{
  "num_hidden_layers": 15,
  "hidden_size": 64,
  "num_attention_heads": 2,
  "num_key_value_heads": 2,
  "head_dim": 32,
  "intermediate_size": 128,
  "vocab_size": 736,
  "hidden_act": "squared_relu",
  "norm": "layernorm",
  "norm_place": "pre",
  "norm_eps": 1e-05,
  "positions": "rope",
  "rope_theta": 1760.0,
  "rope_fraction": 0.25,
  "qk_norm": true,
  "attn_scale": 0.269,
  "bias": "none",
  "tie_word_embeddings": "early",
  "parallel_block": false,
  "extras": ["local attention windows", "gated attention", "exclusive self-attention", "value embeddings", "learned residual scales", "capped logits"],
  "init": "uniform",
  "init_std_qkv": 0.0825,
  "init_std_o": 0.0,
  "init_std_up": 0.0825,
  "init_std_down": 0.0,
  "optimizer": "adam_variant",
  "learning_rate": 0.00332,
  "beta1": 0.9,
  "beta2": 0.98,
  "weight_decay": 0.016,
  "lr_head": 0.0155,
  "warmup_steps": 274,
  "schedule": "wsd",
  "decay_fraction": 0.772,
  "decay_shape": "pow",
  "final_lr_fraction": 0.0,
  "batch_tokens": [8192, 16384, 32768],
  "max_seq_len": 384,
  "doc_mask": true,
  "train_tokens": 136200000,
  "max_steps": 8418,
  "dataset": "wikipedia_en"
}
Each number is 128 + 24 x the weight over its row's rms, rounded and kept within 0 to 255. Layers, rows and columns count from 0. Numbers have three digits each. The size before them is the row's rms in percent of the matrix's.

# layer 12 attention query, 64x64, rms 0.239, rows 42-63, columns 0-63
081:121121156160145096158097112132151147136178138081178103122156134120118141116113118166140106055131114126119131070133099120115137150137136119091158147131130097107111138163154131151148125133108113
102:113150134157136094128144131126132143122181162098103125114122115144097136126113111097105118093146066156113125165168093153118101141142109109162151155137149118102148108086147161105128132152082137
093:115154147190128077161138088133135165146137157156080124118101150123127125102124170136123155114171115168110128139125085112088105143125116105134140157128145129092136138118120104105108112160101110
084:161151149162136063156155177119137130127147139092144095118133108122140175129126103097115153113137115156125142136090168141105142150155102111117135096130120124127127184092115127105091097143116112
092:118129085148154074096129148130128139132169158138081138111144158138126161116104122144112120134164122180112129109117115124124102127119140138173152169160147127119095078111145123080102135157125108
085:090082127138112104089127149124099165119142108106148163094158130156106145145145172135129152089096145138116145086128187117133145138123145081120146134138106155133136137143078100132104135128133100
081:164115085122153182124083119121114077106101110118164134156154112132132134120146173136125131143107121115165122127154131125142136080135194159120092132144154117131137096131134101118159157116147126
096:139145099152128085126116108169128110099072105148131118149125129113153151122125111115121140175120116106152124184168103160108082094120144168144112130101137147148133084106117115154163156133140119
080:117159098094164124125174133124111103136097147176139087134094142131170154106108143069143153169102108132125085131104118145140088130138140115140116147114102115158125086137134129124105132153111157
087:138104108113119109157105063153103121106152107138175140137127126094105125153164136142092092164119115118125138128144105159143146111115129128184124115086128140130136152108126144146165168154175149
091:101147107160131146110122107137126141136132133131087162096106112120172109142108152122137096103135171089117156122201143124129102116150116123099130101159151090115136132070119140104175110133135122
095:138113155148148131135122148130124137115157076147174118122120116109106137151164185145115132133105126160128150081121125082141154150139113112186119085131127088128121166094092130101141153108143136
085:126137161124086113187131106122161121118163139118120151120132097160125136131197161129114155106089108133101139135149110133076134156147130083131171129121121078119158118143138106149147128139143131
082:152146099092143117097141118135093109113101142161105072114136111127168152142142115115139130156126121089154125164076139120169083101137156159131092122127100160148105124119110117137121176109120143
080:115132137150139111142127171140102113117127108123090169125119117170108097131133146095163131112081147115140159127138162113146121103140085096113154123151096154115164163176177149139170139135119139
084:100150133182111068113167172139122143134130117137097133123112148108115143121116077123108143135142097139122153159092139120099131123099080119163148123175153147139145170125126137121095132146101104
078:154140065138137134164150145129111106118120131126172105116138158132123128127175157088107174190081112117117133152120132130111125106143113108141160123105083121128139087116131095131118143135135170
081:086133101077115125095101129124124088125150115098151145156113120128142125123127150123153141078134107104131125128144115124121103152109179181110138138134122113148125170199170127113138103137111160
093:109113123157118068126138124135183134147172132161139158119139108137077112141148133148125159111153089156104087119138117132099111118154111155141151163110117131100140098074110150117140107158122108
084:118122099127137093115132156110135130136112135137115152127151169099105155142096130110085150160134141132146098078083151105142156080111139087168108166158130110112134168159151146139096134153121115
074:100161132156130141103139117140132140146141130147130087122101164119126119150154096156130091198151077137074137117097118093122130134129096126118143113120143154150093147118102144128118128176085142
088:135157118162151080083108137134155132143136146099123118135091130128120135137128133128139129140163125168092149164171123135077096136113145148100150134131144163091150107089139093106094095171130116
# layer 12 attention key, 64x64, rms 0.225, rows 42-63, columns 0-63
104:131131137117128101167131117156136112140134139056151147092113116146102164140124152130108095079161093116125141142169116093139119160112138137136118135128137083105146157164139118129182154096137111
091:142142185183149131125149117126103121167122121116127127113110101131133153127101107078132134153093110086085175157114136088116105116172147131155112155149106161106118124133140131115147129105086132
093:081166130145122103150146071134124177128108097115129126098117153152101181120119171091147135128147129139127148113138137125114131154169106084133107130147084119129155163116094104134095128142133142
096:157118117122120103189126105100104162137158159143116106137091108118154118123122134111124161142092083108103130176133123149139090117176089155092140137132106101127163131089102126132160129126146124
080:109170142162114106124159152163141128105112145094150145116154164123171181120136122131145116139140127118085097136160104127127100103134115128127114095128152108122138048157150116099108138161129144
110:079133168093137143079120193126119179114119130124113098124106137105116134120146189155143090146141118137159129074135136144177109113140143109144122130117127157125124131144134122098152121152144116
080:177146075129141097104092117113171071117140189148166141123147123155103106117122150112111124148133133130150100113131132100118159130124173175105114127110138127142100088110110112119118149132121129
102:121141104155168123107132117150127087127088153126151103168084117137151114131088122137136132144119160124138093122145121164112108153152107159121132102107151122204139075099087118130111126141136137
090:140099125134132135136134106119137138146121123164111097160138132097152142144114057125133157122110112159118108149105093118094102146154163131129123132085140147152143088144119112127093127203102164
099:153125088125169123162127156158119095129085107086150170112138141108103162142143124146121106177084138082134086119102132136141145119109091111159125105137143118131126173108114161150131152118130121
091:093164097151127115101136076135108134096119111171064116114110164159108131155123124125116099099086143171129118115142147127167114093129146132107162133142135120127112138159136104127133110120182150
105:160107133142110133181110095089126143118156162140142127097133123153108181122148150143114175104099109121116134117126149107122155137110105093132082122136135122109154182110089130146171159125142101
089:120116108136168144138137153147118126151122098151119122097099114145103159129150161126137131104093131161117181101080111132118133155171151115144169135122060075115138170115136121103121140111122135
103:153134090136174122110125150094111155120094100184146092153135123123172110142155100135097144154116148141121122154117096179121085092151130132121154136129144135151105103116108142128093131168156120
100:151163170123100150145130110110127106121117088133133128086146082147115120121153131157093136100092115159102129126165108138101129105117156145169140155166112195151144102125122108132155093116120138
089:104144195134113129128141110107108150129128124163137106152050143127178134075110118130140141144128118092116143133125145160126105109160082151144148138137122157163132122123105142106097121163134113
101:151109135182141133135103142115196178139102155129121099156098116118100118120127100115122147146088116158116122153092131126075161133110146122137128104079132150146139104121106111113116149167113146
099:140161103079119103095148140151100083122124082118132159127137121152122170125113109153130126097188081130149117125132118144106091127107163186132133165132137116098132113146137144098115145112111126
106:099150141152109167137163128138113127135094155075149157105176098139088156168162134107118132085116115107102087112148163132113131144098118116139149141120115122105172132142124166112152118100109120
081:145123167113116084148115083132172116124107137116168102128125141087158134114132163118106125142137117137139090085140139134154184099127106161148138131136126123129152083135154154077085150145118138
083:109147152187117098112141147152140167130136123110116122131136142110108121115146061160120122119116108128113070133157129179095111124127078086144140133112156089139132119122111139159117147154155151
085:109189114128116108093141135166083149126103126083132149140138122123133138127101145121164161171112111129104100112145098154121110147143123140071156143152117111125169101102118126142139091143160165
# layer 12 attention value, 64x64, rms 0.372, rows 32-63, columns 0-63
122:129125143133130138143122103123153090136129100114127071151139122147162116127108153091177144114097142137160107138158151116113093105138139067143112055151171114134114129149113136093129120152124138
081:139107106125128115110135134130145122119151089086154111159127141117154138179087149139064149151152120088117164122154143110113127147135170075110137131128098150139147144110080134167112144151131115
094:152102109121126142126111127109108177112099133088189125117137156136123130128155093105067081136121154169151139120093152112137139136139148127102150138134165139150149114126170097146165127118159120
087:124140078140150110175137180129152146124124122131110113122162137141140111154102135104124075058155138143122124116144107145128137102139106163128168124127143149152103133115139090140128118099066120
084:131124143161153134126122087125098120122136117099102071128137121118086123153136158101087141159111162141162108105143164113147107142117191105114113101115133156136163134113155129158153091098156123
086:116126125165150128155128135092111128134149117139121108138102141125169143135135162088055105171090120116138146137123120072153116112152089154155133164119118142109164162136149129095147127098151122
083:125131120138141120166141120100149121137112118128135084147142119134151104120085121079169099099115156142165118146128171136111131082143107101106167096122148079138084166108122147126139090110097137
085:137101107112162123118107112120137096127126201174175115154125114119148126127121121166132176138146108098124126129103126151159148129137143129155141142111120123144139126106163118171081141098189122
117:134131061121135123112128161135103165122096156140150145127130145109133133140147077173067120133171137148108118144115114074143138155116099162133165135115117149136152117102123141125108133096090128
070:153109133136097145113110187119131127122127107090152081142157116161117139135089109182143140112135092145125158135089163152127134125120156131112129129120115082161105179125147120138108081151111137
084:130122185104112141140115108113118137130128107094100115090153113139122144101108133102183109150089139164141113143095130123109152132160107127181173104149097100152095129117132089101124115102159134
081:135127161153105149140136169111150197126119086139111092091156110139089140134148144131110120108124119110124108133100140116140170127120129096134158110131138139162149132176057127108152128127110102
092:123105094124144122163126120128109155116116147160140108146167134154136119131130108106128093119189149121119146112146129114124155080150142151087149128120100147177146148115139108176157171080153102
112:116135136111109148113144063133126117134165125077112157150129120086146129133122167152144149089100102131138128141136123143113087132073175158129117150138082130135147156125124163098131129169146112
073:125128177140173136140131098118135149118115125120120151113138116144111122176102173118142100105130123120134123144098145107166130082134135105103087147109100123146142175104095191144157120082132125
098:109114144084158104109131141129122161122122139134119139121124120144075131186144105148187109146156120139104167102119127130139165137136142178156133162105156136134158142099132122100098144077149130
083:157115077146143143094124172144139127118104134168098105112133125125139147151138031174140146152128117109143127128104123097154150151128127100078134121125121099139134118143145097143133147109125144
086:145116067118164156119104132130113109113138126140137115097136146145156164106140092156133131159099129124097169115113086126161176131123137155159098136132134139156140139179134103154123143109188121
094:131132125135127149143141163126166199123115118138095104101155115147127139134115141103091135186135098098123080121084104113158109129126115088112125116139079142114109177119113112104145149145122139
100:137120144125150134126119095143140091130143074128107108094126121168150124132079135080175129129110142137143133126155160152118105079130143105140117078129165125122048107130130127137134136144141134
121:128106095131122162126131114134101166123118162099128096150165138112137141160140156150105100111141136103123119128118118087116147123145157119106145143130060154186179146081127154152134156115143112
086:158130133123103143152141162123146128116132198146119110115150137095091128161112157095134110140115139113129103117063110153097129141156137108129118108140098134139170133072171105111142105114152148
097:121146166134132109151142151116160150117149139095106098137105161111107139119147143136085146141093115101138116127102090073151125138121139094161108163165082097146151124147131145109068149144141117
108:122126060129138095116135152124112129125130146186137201110129135121090141138131132155121094152169132139101146124118098121136150122128107174092140172121141157117145148113150098116148131088118131
085:133120170132125117141119188113134156127110146146145102108134113117076150141131145188108108147134121104087100094099135060150148136116128091095133131097110146119165152145111101125139128116115141
122:142125136131119150123112119137126069134114079142138092155145136157146107120106122118172145114119116146147142119174169173124121125078133126112107090132155108131123129178108140127165072130090144
084:108162191136158089165135160117144136137143151171115136106076097095127139139137109125141147119115123112100070111118105129140108134150080116155104142114123122069106131110119119104106126131123142
106:132152150130094121131129111140143074139121111131139148116102141147162097091107094104160137082087136137122125158142132164091111136093074128137107110139160135109124154187144144125164107114110138
091:127145161143092122098141116145147121131123068140108123131121104157136115105153143104146135065111148155127123155187136091108122104102095121109167113147134114129112106164093143121115102157087141
094:117157187125115114159141086130155112142132181094111117138078105121138123139136146087116174103110148102115128149103123143122102108105120116173149135134084119101096122079131139157110127138118141
089:139145114110147131141117137127140098116090190150157128116145186141131081122100143135118106090112137143140140115132100157114129128090167121125125096144140128133150086169163105165146108076140132
110:104135076114130107144127109121145145126140147129150140097119141127135131152178124136114113097159126148102146136140109149123143129149094189120191173117126173130101096083126093151122160118129098
# layer 12 attention output (transposed), 64x64, rms 0.266, rows 32-63, columns 0-63
122:156147114122140090134093120148136094104085134110146114160131121103119115124123134163170084174086137127144127138176111146144127111120140149148112078093141115148119114106132109127116199127145147
096:151071079128148105101133150122101138141120145081158163128166129103177121115129141178119148135121136122127101147166134106180127152119115151108127117134091161116091098100137149123103121128134143
107:114082167144111120145118120144113153050117158129112152104151146146158132126139139135134119133151189164127145122122138118117139138115155148103130157123115106144141098106152103066121113105079121
094:108141148084133140129162156115082121185134135123123143124123116133161093090144163136108101102079136122168152149135135083121148153168126083136143108123110137136114079143143120155103135103130150
085:136110134138153144112148149122128122085116116101103105128155102140130186160140121126164097146153131103149161091103124093131117134146145117148114085133102100071155122164145173097127146089144123
086:155152093139139110139163141119130174135113140134110079121155159140129133173100136084110152126108163133146111066121113139105153089145089133124147143134060135140142105135127095116126136122152135
105:179138103091120140128123102104128130169095140160105116163123115175158132093098123127166092106119152095141168136128135170133137104137163169117139109101118119137135121108106111126124136071130156
087:114103084132117120087092106139115154120179142155136135132091130149157141150139116115127127163132112112156158127130105097145161139165096117169133145139108097121104150081117073129116165141165144
105:103094110139144160100144137137111136190163130119133115107127160072128108141170136121144112076152114155118121128128158113099172122117164126098170113141129160131097121091127135132133131148097093
102:161125077115121137123095177130142114049156127130147093121140123153140114156168139111124108102148113156117122146097144129121144151163139141144118118108098114110136137159173122121095131168099101
095:142141130119144109145124149136163125100145114119125138155100151129149144123126111086129164110126200133141118120134164135108154112175084141098123086127092119152134132096129160087152101094080133
073:095142147145075113109130132093118145097106107106153129165138109114128141126123152097121152121154141165125099152092159173122172130092133101152101148135128170157100155110087132150101161118121145
087:079088140094101144127143104123103137161165122103100123110137156103135146139141092147127119115126132110200089140112141158181130099134140156116157153116099115138090107165161134134120136123134140
098:158121137122135165134143085127100093103148153156131156147153124124104134123086173129112164102128085132141088102099099157121166120124110121103127114115114124116168166156115138143093158143105172
102:129118116108115166121116097093157111172135130137138119121122091086118070146144103149129141143139125131120174095095165115139155141130118129105112158136112122152151120171115152128129180068150145
109:111119142113134131148139130122149169179150097167150101115105130130121146123112089118119101187153082133132107154097126120104136182149141132148136145136063148146097143140121130100091130109107124
092:109150085132116181123166146146121123078129105108100100124101168133145130078131126128156136143158112138107119103121123080147120117170112150161143118148151122125111163074104154132116119153153113
091:077111118108144127101125158118163157156129094098099117133126157136151123118122156138130127138167133133110114113072093134133139164129129118120117122191163105156147072130158120117099167157118119
082:137122120113128138141137153107136144148148087213137155136120128110126109138095133149129094146141176121106110119152113093162141126115161073114107146137109122106129121108144152184100091132114102
085:134097112137147099130129119151130113144096134116092122114138122086079154083105148130123116118095175120137208145152115155134165153148164139140095086087125141109120138122148133123137149122147125
119:103117090149123160092155117138072155121136152143135117140177123114142135119153095125112105101099137152169079114104182115145119119136145097105111135165151121179128113136112128129127127080140126
086:146075155121120108163144141124116123118165128127103142102130146137137102073111096092126073104161136102124108119134149143141115157111119136117135091163137106184134130109143144120158168109163163
079:157091137151131106135122118148101151191113138136148107124107163083115153104114158131113131149113129096134115104073168153132096120131122125124112128131124117162141115182092105146127129180091138
106:088120125120134147115136132102130144169160126124123202102128150146152135114111130138105114095159161170117124081090154129057135093108150120151146133140111147098132150138146140115125123114156109
090:125126091116118139150120164155102135117112142116084174134141158131095130127165134125113109170163125118126138124089152119127144117120139098133149127192128110152119164134080115133106095089132070
117:164154140127121130098098116118141067095109051145117115151129116135100137144128119182113121144141141151146126110171113142117141164164120180134135106084139150142105137146121117104108115124145133
095:153164149109149113148095134128100101224156138144082123147131109123105160138129146099139126162126118147090133116100122098138100125112118129147127164127110097111104130098145153125158112138118162
105:150180164135124116080132112147103113110132118162130164117112115124103083132121126104165107103130116104132132174149092130087127125101106174162132130150149159119129092148154149085124125144163139
106:121193119145119174075105108159121088121101099102102159121147116153163108122106147094129110156123124117114144140158141137126111165107117120079133089115106154138128139143152120150150142170147125
101:154159142140146068127134103139113126193144141124088121159103115116154112112172147133146126123111113073091108136142124163137143133122156099101111137120132134111151145126146093095142095114175150
096:134180099126133133130168130135130123085106089162147158131118166113096143100175101139110129111123108111116158115106126143150117105110127102150136171093118131152102099164176130124136124101103177
118:070173109124131102105171114127088144185149180138134155116130124160114129117137121140098126099159106161109105131156150137105092152140122129096149151159110107101131122153105113145126150128096109
# layer 12 MLP up, 128x64, rms 0.262, rows 0-52, columns 0-63
115:150123119139132141123156167169129112125086136094120126114120100076168085126138085132128122145120133129128133111113122148105133158145123121154129144191150156092160137148060160146145117124096123
082:120118091150101110122113119138131111082080108157130111131136147119173083099113162118168131130124148133109129104149156142138121094150186147123138147149149127109098103120155160107155114173171128
112:136104166151125165119139105127142139109104129113126152103116104154106153118149118187149102109119134124098154132119093117120078128165143162166130154173154122077144112157109108111170119135123160
124:137119158102159128121113144126121106107084134163104123105120138108140107084152169152132113114104102096170138123111136112141146177105134163162103091129141146092158126133105135161113093140125187
086:135127086154150130108137116105162117115133095120119135121112094135121098137154083162113142150135090145164171131138190153081101126145102157140139155106075146129144110119143127080125117110136133
082:188131107116158133147141155129145104132098126150150161133147147117135123095106141148089081139149164145103120097119150159151144099115119152155100098136146131152124156137091122117077099080115146
116:187133133173147115165187132125169136133104136134132086123094083112125146110124122095118109128126120093127158120130135121109142119134116108105135125165168098115071141164143119152144090122136104
097:147124101158126101118136109117106135117137151108155111149091185110158091085139134146135122147123136112114131166134211096117128125165144108137143190169144126104128144119121134136139134157115126
101:125122136108189134085149143105126081114151094151098106147136158119120104131144128160156111135180100136186167103127107127127091145158121122122114172122147105115101149101152116109125134123137148
109:125108142105139147107147115090090113123117183156147143136144160131136121068153116101094112127139091092183088090120143122114108136151158167117132136108105112151109126145153134127113150161154140
101:134126118133127123086164113089139152095095142155157084158094117123145138139118151114136069113152136080095156142156118132124110152131099123163124134157088108133165135128136169083149139150129129
109:145134094118127153101185163128141142120126116145173161098133132113151108108147128092132143156167102119117125069102124188144114117156137120095086144106131107109107129123103124151153140131089136
096:130137099130126173130177107104142132126087121174137137075182133120129124135130124109107113097127087151135104119091131151143121158103112111139111144149072141138136142149155085119159129167118155
112:130116152128142129135117143126143122096116081156149157111097140131187141136105149127155110138112125124151136108156169087148127141112111116136154104143074113075172140093123123116118071139140162
119:163123154155095130117125136120163101083158165098132136137121132137117149135127097125142101169145138108122103159139126102108131109166098145107122154119142069103082157126125177170137092130144136
092:131132122117136133107112150112128119126116187123093153120102134077144131125143141129110063107166121119152121147136141108110141115120134107150092109168130125151054177130108113114110130158128173
110:133076119115168115105136165091119118102138152141129146142072156116136093093108143166136140170152101138153147149160119110128116142121136145106128162153141121065126110092090121153129106139131131
093:170135107114186145090126166108157117130143100139101126147141124094103126097120180134105094142094115068151109129151104166147130131138100117126106124113122131145124133165150118133123141169143170
104:173109090103160109157134139086170116126141124156188110114101124151132105115142162123106115156152137085108159106109123128112157120121100131127104174153153125113122183127129100107124096126140139
077:133149172135124174152145123126146133135113106120106119158159094112184115139131121101075123081131124123178087100122154104119107115130132098092143102159115132158110149147108110158136091153113119
111:163114133159191115127113160126143139137119117113131129123119125066133078082117178118111118137126152138130108127133160104138126161117090164100140152149133091112107149119120126117160174144166117
095:153109136119125119167106113125163068102114199152140113108131125130177119133096104109153106115137159151130120138118159140101115120081124166146101124129104152130174109119155131162100120121144129
058:113182175160116131153144191130110162166136128124133099136132106092124131106152131078139122146097129132097113167117118129114128101116092086118117122110084116131136121101143134099134111080108131
117:137137104139140112158160118086179128106157173135138129139113134106116105062145133128129109134138112155153178142100141131117134161084097145109110126119101140103164129096106157131141129095080121
096:168133148136115175149124112144136126099109129089120191138092144108153091115144131113119119087129143152131134145140125172092134126092170130182158109104118118122123154134103100115146092150154142
094:158110109074118110117131124137125111112155166116147152132139158109167112159131171125129127110089100095119077138144136084123131135140168119112095133177139134103146161108087138141128143177145142
107:170142133138158112135118110133163110114114175186140081145084122116139094145138090117136103117129086143143169087138122083112137142125111154115116142116164141140134159149143141156102106159149121
101:130138121157114180128161123133119136118105113140149116107158106094132109082107141123110128119127135097111173103111091138102118146156142140149169146154106062148171121124073118133131126149098155
085:154089113131118147153133134113146194135131141105186133138137100158116127123126168144121084120086135134120133079095157104110083086123135144123145157163119141124120116138122111133152075125143118
085:148151170146117151105157115137135115140125140118140161122114088105113053110089124101129124094121105148109157114162145142092110130118122106101088103127129157100158170150107148153167112133140150
089:145077095153143109171125107120175188125125114100125096147098128109111093110163119102131115101168140132147137114113093112114136127169151133128179151115149124133115108111150096121149109158145146
089:141090094086174122135137148129085115125130127114143095143119135089186140128153158160113119189101139133146124105096146105142122142151133122156120158134126106159100088095143121162107151122149140
099:151095104115155141134128184107143128133159103121162104102131075110138136081130158118142119155162119144116159098141145114132106177148118156118164135133119102123093125133151132101166075124108106
096:140134097121139136130172132128147142112093151156159110112157120127154118142123132129147080110142167120144129092102091116111138151114094093172150143161133149120095117159101102122201132158108116
103:158135106187139133145153126157143150084146146126116151138135127114117111113080124135121107083112151098139150120124130113133140200115117088135094168131091073155142127152123111135138120145152111
080:127107104115090168171128128110100133119116132140167140074126126132145169148158150134139112144117090127073117130113184088104147143144121115159112163159140129113077130123140115116132133172120128
075:146115118124119159130144180116141144127138107140115089152111140114099109113155122119082127137113127109142096164085121097163129146150137115147140143177113080131128159180116179122106105138088103
106:160125107090153156117138103090116114082149100112090170092114142127130132137125103151144104133153147138119155145173140101140114117122155128116093135174164068127106109147110144165134118163119133
125:160121074144117108154167131143176167120128117099147120129093149117115122119098136137141087091114068117149119156161160111104155165124172110113144144135132121136157140162132122143117089138135120
092:158129158135153134109103125116133091111061147115141134128134116118098127120127160131131121157184110116139130140112160126134165100096135155137122128075074096101164152103107134154088143119152142
075:157096165156114143096130094167124155174108156109139140142126157115111098130103158110127085116144122102107104111086169123125173160120149137108155134118108135153106118104087167152132099144140133
100:136081141118138130119138163088125123117123088154163107115142164165121111095156145131117124163154156165108136100099119120085145095151115116127113157122158065108105113093139153135150093140126143
086:105073113112127103130148119141097130134149127143163143117106138112158074135124160144161103126108120097139153118132155134096077103143105155109139153102136138117112104098159144160139133179075145
084:136108151097094100154140140102130123106164134142116114130149106091130124106127122135127124122166130108150131170122110152142156085114088168138139169101181083122130170101164120116142133140177110
100:141122168127097113155147124152133095081147139120117145145122138143146132130065112147163114168129130144157153095123109147061135107141120165115074124119157106138100146107130133135115118086159116
083:100096131143112164134193096113094112125127141102166135148095118134118123167136108142175143108112085119116143138124141081118135132134119155140085144107128119136148146169113168171143108112159104
109:165118125097097151135139101126118091108093151101142130146086081102109139074131129121095117142119155102152109142129100109131126157183174152167155131143127145141158146159122113093138126136148127
122:133083140148128098133128096106140107089148142103130146167114180107140125118137100085126090149145144072142137139167124099119134131198108156137112131138144163112128139123144108139147110113116168
106:145119132080113140160122120093106124097114145107131156075123115084100158073108125147137102150123118128148132139146156166097135172118149157122117142137152148122132100148131122147096131194155134
086:129112098164123110147136095065142115105149153137163133096096128129140150073122124176143138146083130155152157157116175107125133107131110126151119119143101149115158132143105143113088099126157146
092:124090148148136182102170140107145167143096124160144156130082148103107137109158119140166150137156111141080136082115135105104141162125138136113142102134132127167080126118140155116099114151121121
103:143134141102183118160156124093113117126132117132121141121114115131104080114173142117089148077118103141115160115150151125137152140173082093138113104118158157110079161111134132117101128123132164
108:135109131161127128131164148140199138131130146133131139096140139102138097126121148070163093119144119103171092152098147111124094176143136137149143100103136090140143119143099103114130117114156166
# layer 12 MLP down (transposed), 128x64, rms 0.25, rows 0-52, columns 0-63
113:110106123166107126098124113112117121090145141121130118116142052105107152119095165139151143146170093131115111118136137137103157135133110117129140110142167179142124074112157162152163148108148113
087:143089123125112108166161107131139173079110166184156142146101120145098133113079141130098124105147104081135115144136109151126171087132134129149123134133144149131106152121110121103130147164126094
107:126129150134115153111073140122143118082104151147150148085112119115149119151151159106110128119137157178159137081130128125129133148182109153111128118129123123139144111109110157116070179104134095
113:162159114126123115147116117127128124141119159124099126120158102120067123142094156157146155140104135119124113174097143134138124147138145113148181158118128146117123046147140143092132093113126085
085:134110164161118136093133115132146152147129086140142062116124107121146141147148097112141176092140127154159122105107105131157144084131107150145089110114154129151146148083106157130142133082112108
086:134178119092119116082078153138120137194137119123145130073136110173131121122124098124109149137145129125106156180120085150141109151128114162137145110113158151115167119121124091115143128126139132
116:122132161132142124101142130130103123087124142147132054147146114070131135099126137143179124113127136130088136138118135137129132120129119170174204125155130143111132091088107126143115146115134107
093:153142136142129131135116103139121139109176174095100128112153141132136106116134167086159110118142119130142103136094147125161153094114178141188110138064123145111099139130108103113104106156115147
100:083155115143119153097171091110135120153098090133166106162146094138134129129164116117141116123147136172193127133139127119145109117103125150114156127147152114123156129128133140128109088059118126
110:097148172126116091126190142141143147110166118119124091134108123141108088165157143143144112143066120132132116170125132147165127108120128154115103099140093109126075131120116152120121142144099156
100:116144094141132123112106143133128136122159128150161167101134146133174092133077163114163092115164114145105136145135092107119158134142135101092119140170105129165109117113096135147112131089168091
107:082134149145127093134128132166117154101145076134086111139113145110094086128095173121107148102134091169132083112119121128165131110151119141107143131115118184157111156156128124129141152135153136
097:070146129141113120102139143133088159098147110133144092080125155122130160121150115123142094145092185136111120124109131146113142114124175129132148140106118153152109127082118123131135114196132159
112:090125121174134135111127132091137147030142119132157114135138166126120174151114150128126127166095116138154146104110158110101141131121152138127096101109140098141127108135124132165137141107111091
114:123132104127148119105099148128136131167112131116177151123096206093119092105130119134116127084105178114123123127156106129153117115177125146133133127111133116104160154153120089125105171110148136
098:113128144127128171120118130113160137225158147123141115076100117121160149127126130167147150129131131125115090128145131131127105092100114096147122132104095138151135133103186130103097125115110138
112:116140108120145134093122118120142105109128153125160160122157057100087077119139140112129124106153129147171156144121161128124134164073118149152140145148139169138148109128126090109134139095134090
087:140128097132163089118092148135130151146135114140134153179181151144077143147117159088125142129089102120120112159148090159148162132124087114127150120091123144137079107120136146101130106128110133
111:096118172136130101180181115134132147139119166120109119131108129108133115134143110146153122152087091117124090129160153090148115134128084121071122148129102132159110115111158150086139165130132152
081:158134096114139134133047108131144106255114116131111124153136120140119131103150115133119139128132141144165151122144102146148126144123118142131120109117148122127108116120143131132145132118128102
113:131132137104100135115143133140128097082115090165174141134154116162140142173104077108153148160097172145104130136100109124111121143100093125121127121152135110119129102138145134082143159144093170
091:122115128135117118136119141128129195125131108101166106080115139093115096113180169147162155117164125145120119120138186119149111108090140170112118153155097096112126133118139124122095133136105157
074:131188124127141157075138112137135126255120142098134116115151128112140139101119124125128111131130113151126106131116134135097148136144111117119107103145118097138125138128114128113111135132130124
117:099128105165128111149120142135124144027125138143166157147121139105126153103133113154134094134124112112110108137138092116119144120131152106101113128158125131166188161096127099138135154111121121
096:159143072141089186110078119136174134166112091131143079127149134155132155130126121147127155124135145161168119111122171120127087121144147123103151133101141098130142121121134142124098106138118103
097:102114176123135142110153107129101090086069113133165133065109145144149119131121117117128124150125182156138137136160123149114108135166105128178152137145127108111140137092121134109083148133135142
103:059082165154110089145105157149136123099137130151117119125136138166103114141107109095131150137094138158127140141140118124146078106145149097102099107131116107182112142116139126157121143159137164
100:114114125185129137118110121150138131142129138156105120122110097125129181134115078135117046151108159115127105118095154149125099136113122148157138133173126122132142192143131097123099114144140121
090:138186136077116139133121116132122120208135102106087096129119096131111114144127127107079120140146102102145140170128110140124115118111105114133147150099135134155186107139156133145143123160150122
084:115108124150142120139157143124175138183118106136111067124143141120136144116129120153161076141100131106134123103115121113131124105132133124090071134094122116181137131114156138130090157125129189
091:129100146130131168105106140111126087133148104108130128105078105120105166165123107083130139147157099128126129128143100180124114139105078151157136162100119094142177145123143132163122105117126165
086:139196155153079120100127095123169127128129117129130164129141110149114113123092119128132130121141124161054154091159129147095095157092129135101134136162140101112155143150132130132144118153133107
096:092150169129115113151145128156112150122114182131106129121143110135176109113141165133136132123145111148116090159099083090112144123121121107139080141173086124119133109161108120130115185133095117
092:108181159116117136134143097104124111075139110096133075134118121127146101132165117139175208123125133128131154104131167146129117165123146160144124138148116104109102122109109148114111130114138094
105:137121106177107124107113107141104120106134141142186122103137152128086091091112141111176098124094150146133135127093123097130113129179132102136102164121130138143159145149116119131130168180128095
083:102150174141105141108150101116134125132145160102090160132100117156154160096106124110128116108126138098128140138124130145119170131117150108104083121134127178112096123131167183119093124114139187
078:114118122126133147170061124137158085204102107138105105127115121107099115156109146135132092097104153138162133163152170129125126121113146111120142156127149093134134108132137154105133147130169113
099:168103120094118125150157146143170119131121112176154083134132122115158129088105151171150174102150089119099126159126077096127109086098110131132155162147139132111137139135125125152142105127128122
122:121123090133094155144188109124146152141119096129137166091135112154088191093142134142174134151113149149122117147106115165127133107089139108115126118092123168097130125114143100113137122122158110
090:079140141183121112089157128124123137118121156136104135138113117162104176106123096138123131151130063146111149135065124129130134122136077149108110127150149130165110137113099131147172111120145123
084:077118166140122112107143155094110137098119151156179134123126135097100170085100157115139144122125121152115145111093122160091144105149117146163124113125111113141156145096102133114125188137154108
101:095153123123112098111165132120166142146098133159105144154145123140071155146108122119171185111128136138091127134117160126145172143106137064092124143138092125142102111103119108135124152117144133
092:171123109115075160145150134181142143177122106116108119151168160143104119138092136115149140118111142134128107120093087125127141079154159102128118132092105102123159106133153129147096128133101158
083:164081126075121119114093131107115169124138134131146158135097090138153156151143167114119174136097143128169127139101169103120109122106105147135095143133101139096133134133120177105114146159158117
102:132121137103119129078110135124131129053158148108146135119140179126183125126135114085133156128175114132116131173131105093094130183171124101127145138150133131137116099115113117145143108116131129
094:096107122158139115122115120110149142131113173136192118101116161109114138120150105133144105101138142132150136152149182103089119119126108127138076100163118101180122139080103137154127136149125094
103:137130101168133095119119123148153126152110134098165050109096117160135150113164113136137099118142087105129123115137138119154144174111095160129120115158159172129154162100130127100108111121141112
122:116116109122104095124143133104168160105196122143104099131155138136092123109172108098122171145102087137105092158146099184146143118115146096123123109136123163125143112112142100141121118122150146
107:156084153127147154152098121149120118107135131108168133115094099112151146080136138078144059135157144097123135124116120140115124085110128130138117170127118171153146139105135137139104177154140137
093:136139164111115137124113132134134157129142122137116189099119116060153140110120134142145148158088128116106109188162123127117152117100131110156095132147071118112083130122129169114153130139152108
093:175113148129120122099075100132107106124116112125122137171134139155133179150141112118123142130125170121194119131128130172109104160159105110128157083105171088118105118129119115113133102138117106
099:129098145106149120099088131109092151141144169116180130135131139152143141127140124123106152116156134179176120160119105150131111111098144174117122088147103125128145148088092070116118126111143146
105:088122117165116162101148160157124139081163085142113137130131101126122139155123157135149156141092111128121134148119139118112114118156113092151089126067133161077143116137116111134108161152097156